{
  "n_layer": 16,
  "d_model": 192,
  "n_head": 12,
  "n_kv_head": 12,
  "head_dim": 32,
  "d_mlp": 576,
  "vocab_size": 2048,
  "activation": "squared_relu",
  "norm": "rmsnorm",
  "norm_place": "pre",
  "norm_eps": 1e-06,
  "positions": "rope",
  "rope_base": 1020.0,
  "rope_fraction": 0.25,
  "qk_norm": true,
  "attn_scale": 0.242,
  "bias": "none",
  "tie_embeddings": "early",
  "parallel_block": false,
  "extras": ["some layers without attention", "local attention windows", "gated attention", "exclusive self-attention", "value embeddings", "hashed n-gram embeddings", "a smear gate", "learned residual scales", "skips across layers", "capped logits"],
  "init": "normal",
  "init_std_qkv": 0.0286,
  "init_std_o": 0.0,
  "init_std_up": 0.0286,
  "init_std_down": 0.0,
  "optimizer": "muon_variant",
  "lr": 0.0094,
  "lr_mult_down": 1.5,
  "beta1": 0.95,
  "lr_head": 0.0127,
  "warmup_steps": 0,
  "schedule": "wsd",
  "decay_fraction": 1.0,
  "decay_shape": "cos",
  "final_lr_fraction": 0.02,
  "batch_tokens": [32768, 65536, 98304],
  "seq_len": 1024,
  "doc_mask": true,
  "train_tokens": 479300000,
  "steps": 7383,
  "dataset": "wikipedia_en"
}
Each number is 128 + 32 x the weight over its row's rms, rounded and kept within 0 to 255. Layers, rows and columns count from 0. Numbers have three digits each. The size before them is the row's rms in percent of the matrix's.

# layer 13 attention query, 384x192, rms 0.195, rows 145-212, columns 96-191
089:125133094147099077145129091121110113090130095166122114059131114137080148171186159111101141141165134161099130055131147112092125147124157100135130148080159073132119131088149145142116125156089127163125158174077138105161121142073139193163118100139092125115166072117111205159138135169042114121
093:072163229140127060118107044134126103143155089101142116045113135099154121159152146111134113162190069103114187118075113148111112114071106137158131143182124108133092124155098186130048097133120168150113098136131143139104167203133105134135132157082159107129107155134097146152095152141144167095
105:139135045170178131187103173149138123118100099229107116153142151120126063134169117123182156145088168101164115132111176145097122100140089110124103133087116172119098078110126169090179136117158113144121117098072097040090177107159145130122153111163132131165147157144168107193140160104103120129
089:133087128083101134039138107136162142129135158137102113078060049142147078152179113130135141098156160128148088168141113089117104170137180111096088102185103104105085082127127136099124118193167095120128108144075148125131116148134129125077152129067081070132153097091113153154171187198105130124
099:148137076138083168113151076133116204171132070118130140096105123149155152153115143150105120142176076123119162141150121179187168095103180142136144099161181131109181144138105098089078156112112095232130127162130148131171135165114092153140149124099119210151163109127128140132164118154077111103
100:156139108132181110145072158171129109095143104103128103133106156114187164138127176132161116116120131075140124168127173103107163059133149150128211146113158129076180129090127124159188130135126085105182123127096118136133123107154079120145134176137153084108179246194108129154056151082127155184
102:135116149104185132118091177131146168122128135121157115111072165081140135188119107127139179066073172079111170084155132114115083139097148053126084175092154091186123130159106111139150109121109125101155154149153104139234162089114164144125088151170124126089117145142160088169080112084080094149
092:132113107131092115156092077108095078123146170155140136150132083146125133153064137110119120121150115139135148124069119091131080050169140120114148150113063098126146108120139069078111134144110173106179137124100113108104122128104108136129135161118117105151060123125062099136125152205115113115
096:164062130137169109099090156178161114141139114129155119160196091108113134182131121108112085136090176150152130135109149111107079185147159139074107187137140161100123132113159157128117153129186126135114150097152117169092132067169147153132105163139111091119133152112082096106124133131171118127
088:173144120119139129159214147163046200105116097089115141138072159118155090116123134159172118117085116165105110112154132140140178123212137118138120153077114066091100142090133134140066144061186092168107096139094144134123096146144060154125182104115096118149155103124103130101083108171112171065
092:130161096127156104164152096148094187057183119085176141092121075076145129114105132138106104179127124062167109078089125146121140129120147150065142158128149118111145155144090120133096150167153125166084142133134166066101103107115064119183147091171136167132165121130171123113133182108160166093
098:182123091209093169100135094141209149175134170161059110096118069090138062060074114122127118046143099127156140143062152143149142124156108169110132109126112117106124129128140139131104112118110096093106098056131110115124105152180114119185148125081120119129150129139148114120107123137099144132
099:169147182129112140090101118147199111171141109204125163094142095153171154162077100103084127114157150101084136129157108113223154171135134180107107136179139076091152115123126113197109128145080091110086141138173094115160110155207117143135117141137112059138193133130091158095124108130104162132
098:140120093134111179133134065160138074149159172138122084135138116128177109112085123153136163110097142112059216174143171207100057139140170180182056062109088146170129145128095175143139119055153111144125126107134097103067179126152193133150141140074087119091142122084124087104096111074159092104
094:114129107190135104210154135126111107114128155137155162130137108095109047142109142146146112071151147106110184135166121157123180094136134110120156110104162182131146119140155138094171155056155140088161132108123212136134119140121111167051159187149159181149199099109164167142102131143112144149
061:182169128172116162112155064155094183108120126107003140192133157130114116146169165135114134153108106148098098114119070126169093090136171161111162174119117165078158156113098134123138164146085141100123131142137090139158129167138115073142232182086129175126135101135130106160138108125128119150
085:116217134119129117099155092137144056118119123160149110123147166139130159170078155148147093130135084090126120153166127113105132120140095072155197205149085120137166153126133124134165166106107153128126140118114116140125085147136114123091189103091134152120130139097150107143112111165182139135
086:122140093125117133150172044169132143100120095119148131051106136064103158139135156138167092102148101079089106130093118165126103097107173123193132119203138104171139153123114127145141224114085144104083095115101140117168122163113127120141152116162082115152091086103083112162123120122131136155
100:149141136123142120094084192079153102173071146148127096175152139116179134069099108118190140091136201135119167114130118146127093151155146146045112087132150093069078117204073196150145051131142126123158184140139145110124171150157116100122075165130123123084134121155177133173107120123101123128
066:128163091181177158126181116139094062126132104141158108099110113116185148134184131176116094145105101088092113132150120085153183094089138093178166205117109157208148108151175101091138190088126156137105147151080146139175062116092118092142113088130142130113202143079159141130146093098164156162
076:156142147095153136101112160102116123173139139152117104137073115173096103119101119065175199093069102109163120124177132073160165129076124197076144123061115157105126128140144199130096067156172096136152126131142077127082148091146087134151095155124174129120102151125136091070109072182149134117
076:120160111109172108076100147097130172124132130103171107165160108159071161121135119100189172119141106147120112135158076135151132162106122128062128149109110121128115169122134180164131063114146118108124161108129075160136160153150118123156115127108069143133142203136156145180099146192123120142
094:141069142139115146092099098164110117136133107131134180145084180180146137158074131096152116121140126122105135127145163107162150109162149084104053180107085146124146073168102133107170105158095106127200113153172141164126210110117120071112118146131100157149204166086119096041134119075123165058
099:153136161163113122094112142151147175098174190183144125095078114123135095080141099074157098179118154069159134130190164071087111105153119135106141092099100151155103096128149120135095158197153147119073181114090138124128182086141130131076163169138118099122095113138101159187134045117101154096
101:116086088109137076079097133166126135123106109140141138101137099147121089168111128166131159123127131137191075166094167102175099174160167102118154123101104130148186140144193117133100099118138138134182105171128100153098137165138147150136093152130070183097117156103168120145133137122105136109
105:112118052134125129165192090132128102107162189110106155107123088109031170114152157103128117132149079148144153135112134164104107065111123131141114158174101099106148156137104101059101111140105138098134153159188072154088120143162102099102129133161123112059158116180118085172090199154119092148
099:110133134136152092094149099151161100154173096185078137088142133099157122137095182150133178138073121147129129145138087188131114130103129138140153117175079101127123132111127132217068098098147187098099150103158135183065121144139145115151135116115057155133126086142152118088119097159184090094
097:148124045099127138115138099145165172129178148117166157121126138074097123142070128121142127120141118125187098187115110185088152127150190144136119149172080128118155088153147126141110110139121163150138137127075110145082114105067116029162100080121125115157134137168169121112140106092129184132
105:172091184130128186124107157133101110067056135161108130107148094154168214128114114139128154095098186176186142108116142147103124083105105129148103132099099147099096153103197099132106126114081113176167147109178113103125136148118110169147165149166121063096118157110153088126100114120092092146
105:144128102126201121164137111105115109098127105093082120159152167126109102139178161145151132161147130162102123052094124129119122149168236127078158124111110073133153177144138137111106140123120087126091133142098140143153133088082141167099148163065079202158125076063114146089127102133100128152
099:199162156138122120170081149167160089114122138101160105147128129124120128161125149123114146137113158131097168168145112108146139123134122110128141107088088068127162189092156119119122130127110115120128100074231101150163089099097195143133112104147147127130126130087072136155130153150172184154
111:096121140125112148119088130136102126103122122082024135125151177125103142128094120135129120078102091163105082143171131152143110094178115121142148162147166120080130158124135129125108117176124047153186130150189115222171131109173133172093149110120124164155180124110204110165125122124163123154
105:167143100125114073182175122126097139179149088122080155115081154092074066168140094142115130170143128122154098126103119147110091124111121180194088120057150118147138104094098138124054133093132165131103204164119115114148084108133100141095118107101101129169049164158061123168080128105130121173
103:077142150161172131147134180152163172177155102151121133151102146191151169148187153117184132117183163118076131106103156141073140125146146112142138123167106078126179146109096130180167098176158108095119195217080163139094168091147137073101120095135157082091100126168156140137121129160120166130
103:150066144094164152123108201124158127086108114139159121103079089119160125082146151074188168191067131194077111092114183134105137170134144127098120119098130139090127133125119177117183110164146172109119103126142109137091165077102097165169102147147163162113167086143125069129123113083151087148
101:119070067136150089095137159088110057158112144124134090102124094129188139097067136105048147122135170141025088112135152105213087113203121099144102160138052138111140101115121121134151127140160118098170144128154101092138114097114164143119061163129125120112151130151101089118118114085191147139
104:164114103107095092102126124175174163130117146141122177158173074119154107179122176092114169121142098103195154117096103127157093146138133067093116124096138091110154047072123150145112106081110102083111176137150165096058112133125127156069163096174107079150121090110142100139191106115164152134
116:140095174101139159131104162103133176126138123139121128138169122085120184157144144130131140101121084176037097107154172150164181134115138133095119097112110158121131189130168088060099137099154053101109135113141148097106174101159181115144126179149155161138162200145146175138051047066148134096
100:142130143150131131133167063142106118158116231149156133138138159079164134109120095166083184118086126130109127112151167155132103165172118155133122084149180101182161149153101168082137092121126081083183088166100120141134136121140114132113123099043091151136195096155122097125094141132067134104
106:079130166105113181131136137118194149044099164192148101173079111175135143116078182180099119170152120089089127149148149097160100050144130125114105104104114153144104118080098086100155186166145137156145115135085155118108130151149121108126115143091159066092163121085088116100101113127137136067
100:177171106115143186102178043098152100191115126066129187136131124100116155165163110190130156098092164123149133190157133127091158068141145108118129079159111130124163143080169162059136098136085173131158115073104147110131100137156129138093142163118082129117123097162217109124128118129160114144
096:083119132072143122160171173132164165125141178132141142143048151136081121100184147139170131052125166092122143130135184219148174157131149167162160130150143102160145135116092119123144087108095122141191158108124162089176101111115123108184147060096162127165104177102083125101152143147139171140
102:117143143132063134173153113203132122120111139140112174142131107131152118099144121148095108099073126141135183207149177161117107141169049129144116114201105132172095134119100160080139166113157087161108114100163119142100089124128146183075119154046127175133106129140122060141153067144108093103
102:106158131150136106173091150101118152106165151167164122116123148095144111152142103096176130173136114145132165061127088150122134102103153121112112181128122131138159145142130130110136089143172159214119074111109149198106154144051119166062145133158132086069107093118189116134159179095199097087
110:144093168120089084098136071153184112081117131056079105175166183118114087151155131087094124197115107071096125071130078182175125170145136112187166125159127117182140201127086081111146129139109190169116149131068106056141077146120139174121127142147107048143094107163095083113124102107145147149
109:182106156116122130094122106152138174133146134170144170136085100162116128062119200150176141087136152072177124117110114156107131079138153106153136119148087128143192178104133182158156131123121130120169176110085126110172164143136132126113150181148153115145168082159053131111148095203110143162
108:118156106149116118122171144212125100110084085049128156101208118161109171087152149106092186105174105107139100129103139149126134076117145086138175123152186059131135131117152152111161187108082074178118158195128085104090092135119139090149151116148106150149144062166136168130131109136177144119
073:179152122123113083196112128113116085126151121108159150150194134093070097146112099097103115114092130167117155143131100112157087093141094120109148128121216149156139136142089124109156133185157122144171138106091143192152158112122080112190135160141148177108139166127154101093160148151151130169
087:145121095101136121127167139089119108165107119100166066098092071148081135174122189131148126154149156116129099159143159101136115110087124079166186185095125120136140117070150111107143217145162137076193132131136104127169104147120110150105128174136127107157153171167105132149148132138231083103
061:138103137168182144204178117158118159160153110102098124160104114108132124072151084138132095159096123101164106078128115131151102120166074139101104091147113143103094178168115107129080093080161132093152167089121119143123172055126154162072148134140163167122137064118150103148138129141074089116
090:112121097066116182133175102113134162112172173116160146055131081104105155164097167158088171161137085164139143160106159079125156148126125159159142164092167098096144130090141087130153193138103093144135078122147093127150074187123125146144097091140122079123086158167133148065145140135186081116
084:109101149139075162154127081122168161115135129161168175189179153051127102109156080147066157085118148098122178124132142168097126159170141139111131124185109084128133100179149179170108005075096114185106130142101153154121139128150157150171093102187096073091135103150149113130142141142036167145
049:133121161148192073119090171126162084195114099128144158121108186113115135192151095089156091085129142149180198137101057135155122136145061135160198121115163124107168097117097170152150105101178137140157100090093132147094162136113125123203141105173190152109101135130108113045126128132106182187
084:146123106110145135132179129117127145146086088088135106090062089131104126163116180108108138173161123170121129159132144151121098138128146117136139111051149105136184087083100080107129218127137116116151120143145102120162090149116094178159133156173131118127101118155122101102125105110196047090
096:161154092125157120148171147092117140103101138075187096103048106166158112175167117061138084149135179102139156153092106167137106119151079136133139160151119155102183143118156113107138132164119106138093108139154124109133110158123117090122128118020098145121076075127100131126106125157121102156
107:081148133101142136059159128092097115091149148096149149109180107135088106107168107106136108165115157089131132113074076123087184064123130108094118149147146174109137163154097158124137121170137145118205139173085161078173140083160144144177129114106137134121140105083062183093150124191174092159
103:097137139121183143147132109089120122120136127149064170126129148121128152090033132083155084116114195111152102168158126118081158081147122068127181097117184153077106083164113132090096130140078163109083158092095112150064149123154154082084134133152178148100074142128126101120120185085152151138
114:175145132081114084095151093180126111104134131091148114094155144059110110104149192172210096147154109118147068125113163074113074085126164113085123158114123111116181138158118112160098142131112107108165129168116182191145151152109149162119136149169125126182121171146136173160136096154117128070
109:163185123128139086184121120136070182138132147099101162092136062145155051152130109138121131134119167114097186110133159123035115127175135137124099141128150128176146177120141145164119100163119160127128118140197149125135136158148159144126085142162133035152117090096135107139117140068143070119
107:145104045182209113087116123142095188128130127160099138119109150134078169142172170110096133097131133065129158127070148177135078125157164161118158102127144105101156110147134134098165173195106093190112048146108183167186147156119188174114142100154143170189153114102144169130085124112149073147
099:125127092053104193128156121108114073064090122092098138143064139135165099174149139121171113105154122146141128184117115080134150117163138140122132163168114131151058087143106052086166192119133082124167139169076140111139154140075100130114052128146123118077128078154169143148024140136124155166
104:104119132110117168091165087129151091143097093136163125078148163152147182158144157198112099121165161055118137147118105150130139117188134048184114172135093114165070148140118113186090114132133152165122190209081147090077125111103090139152083172119114159135140148093123080122152122105193136084
116:087070170124147183139161160098140129116102109092143142197084142121145125125129156149160129100172121110059098077188118068153076064158079120132148080082142136135177111111151117174156185072132115102127181085142071120203106072103145152137190154185127182133130108152122175141131141162120114135
104:146124174127111127156114108102073128174107066148162116155145166180107146142102124083182178101148128130115111105140185127158137102128142117179106124074133124142146108112169161157112117152133140140119092148148069098115145168115156098125112196121091155145134150096060160174129116065084106145
111:109113136176112095118185132117066123132118124192113125072096146160131132085120178176178054092158160170130152108172088156066168146097118158166163097132116097138109154129132198143082126149094099071127095085137130094135115147115080130125169032142085093182153085159158110157178108174108120140
097:068086115206130111112159112111166074080119148105156089155098176163110143093107104079120160134107137135154101119158183136080144113176161145100117159130166150158130133147124103160127143142100208121133130126113133110118167091119136139100127126131102086152106123080128112116092155093097090137
111:104108112157108135111107161129161140080140098129131079169147120167165118134142182165103113182118125154033199132162094112157106162147095100108099134103165167107136181154036128123150116184134145109120132152070164156095129108128127136170131110101073126116167175165117106170163214095133131108
106:115138120181188160099127103105188119131148092140092171088112198202106153205108148079110132119121144095141116093113170141137100139157148194097120182075110113114093116099104134133091107174189162194114108132170075057154143200146190126134083120132135101161105107137081124177189124122125110135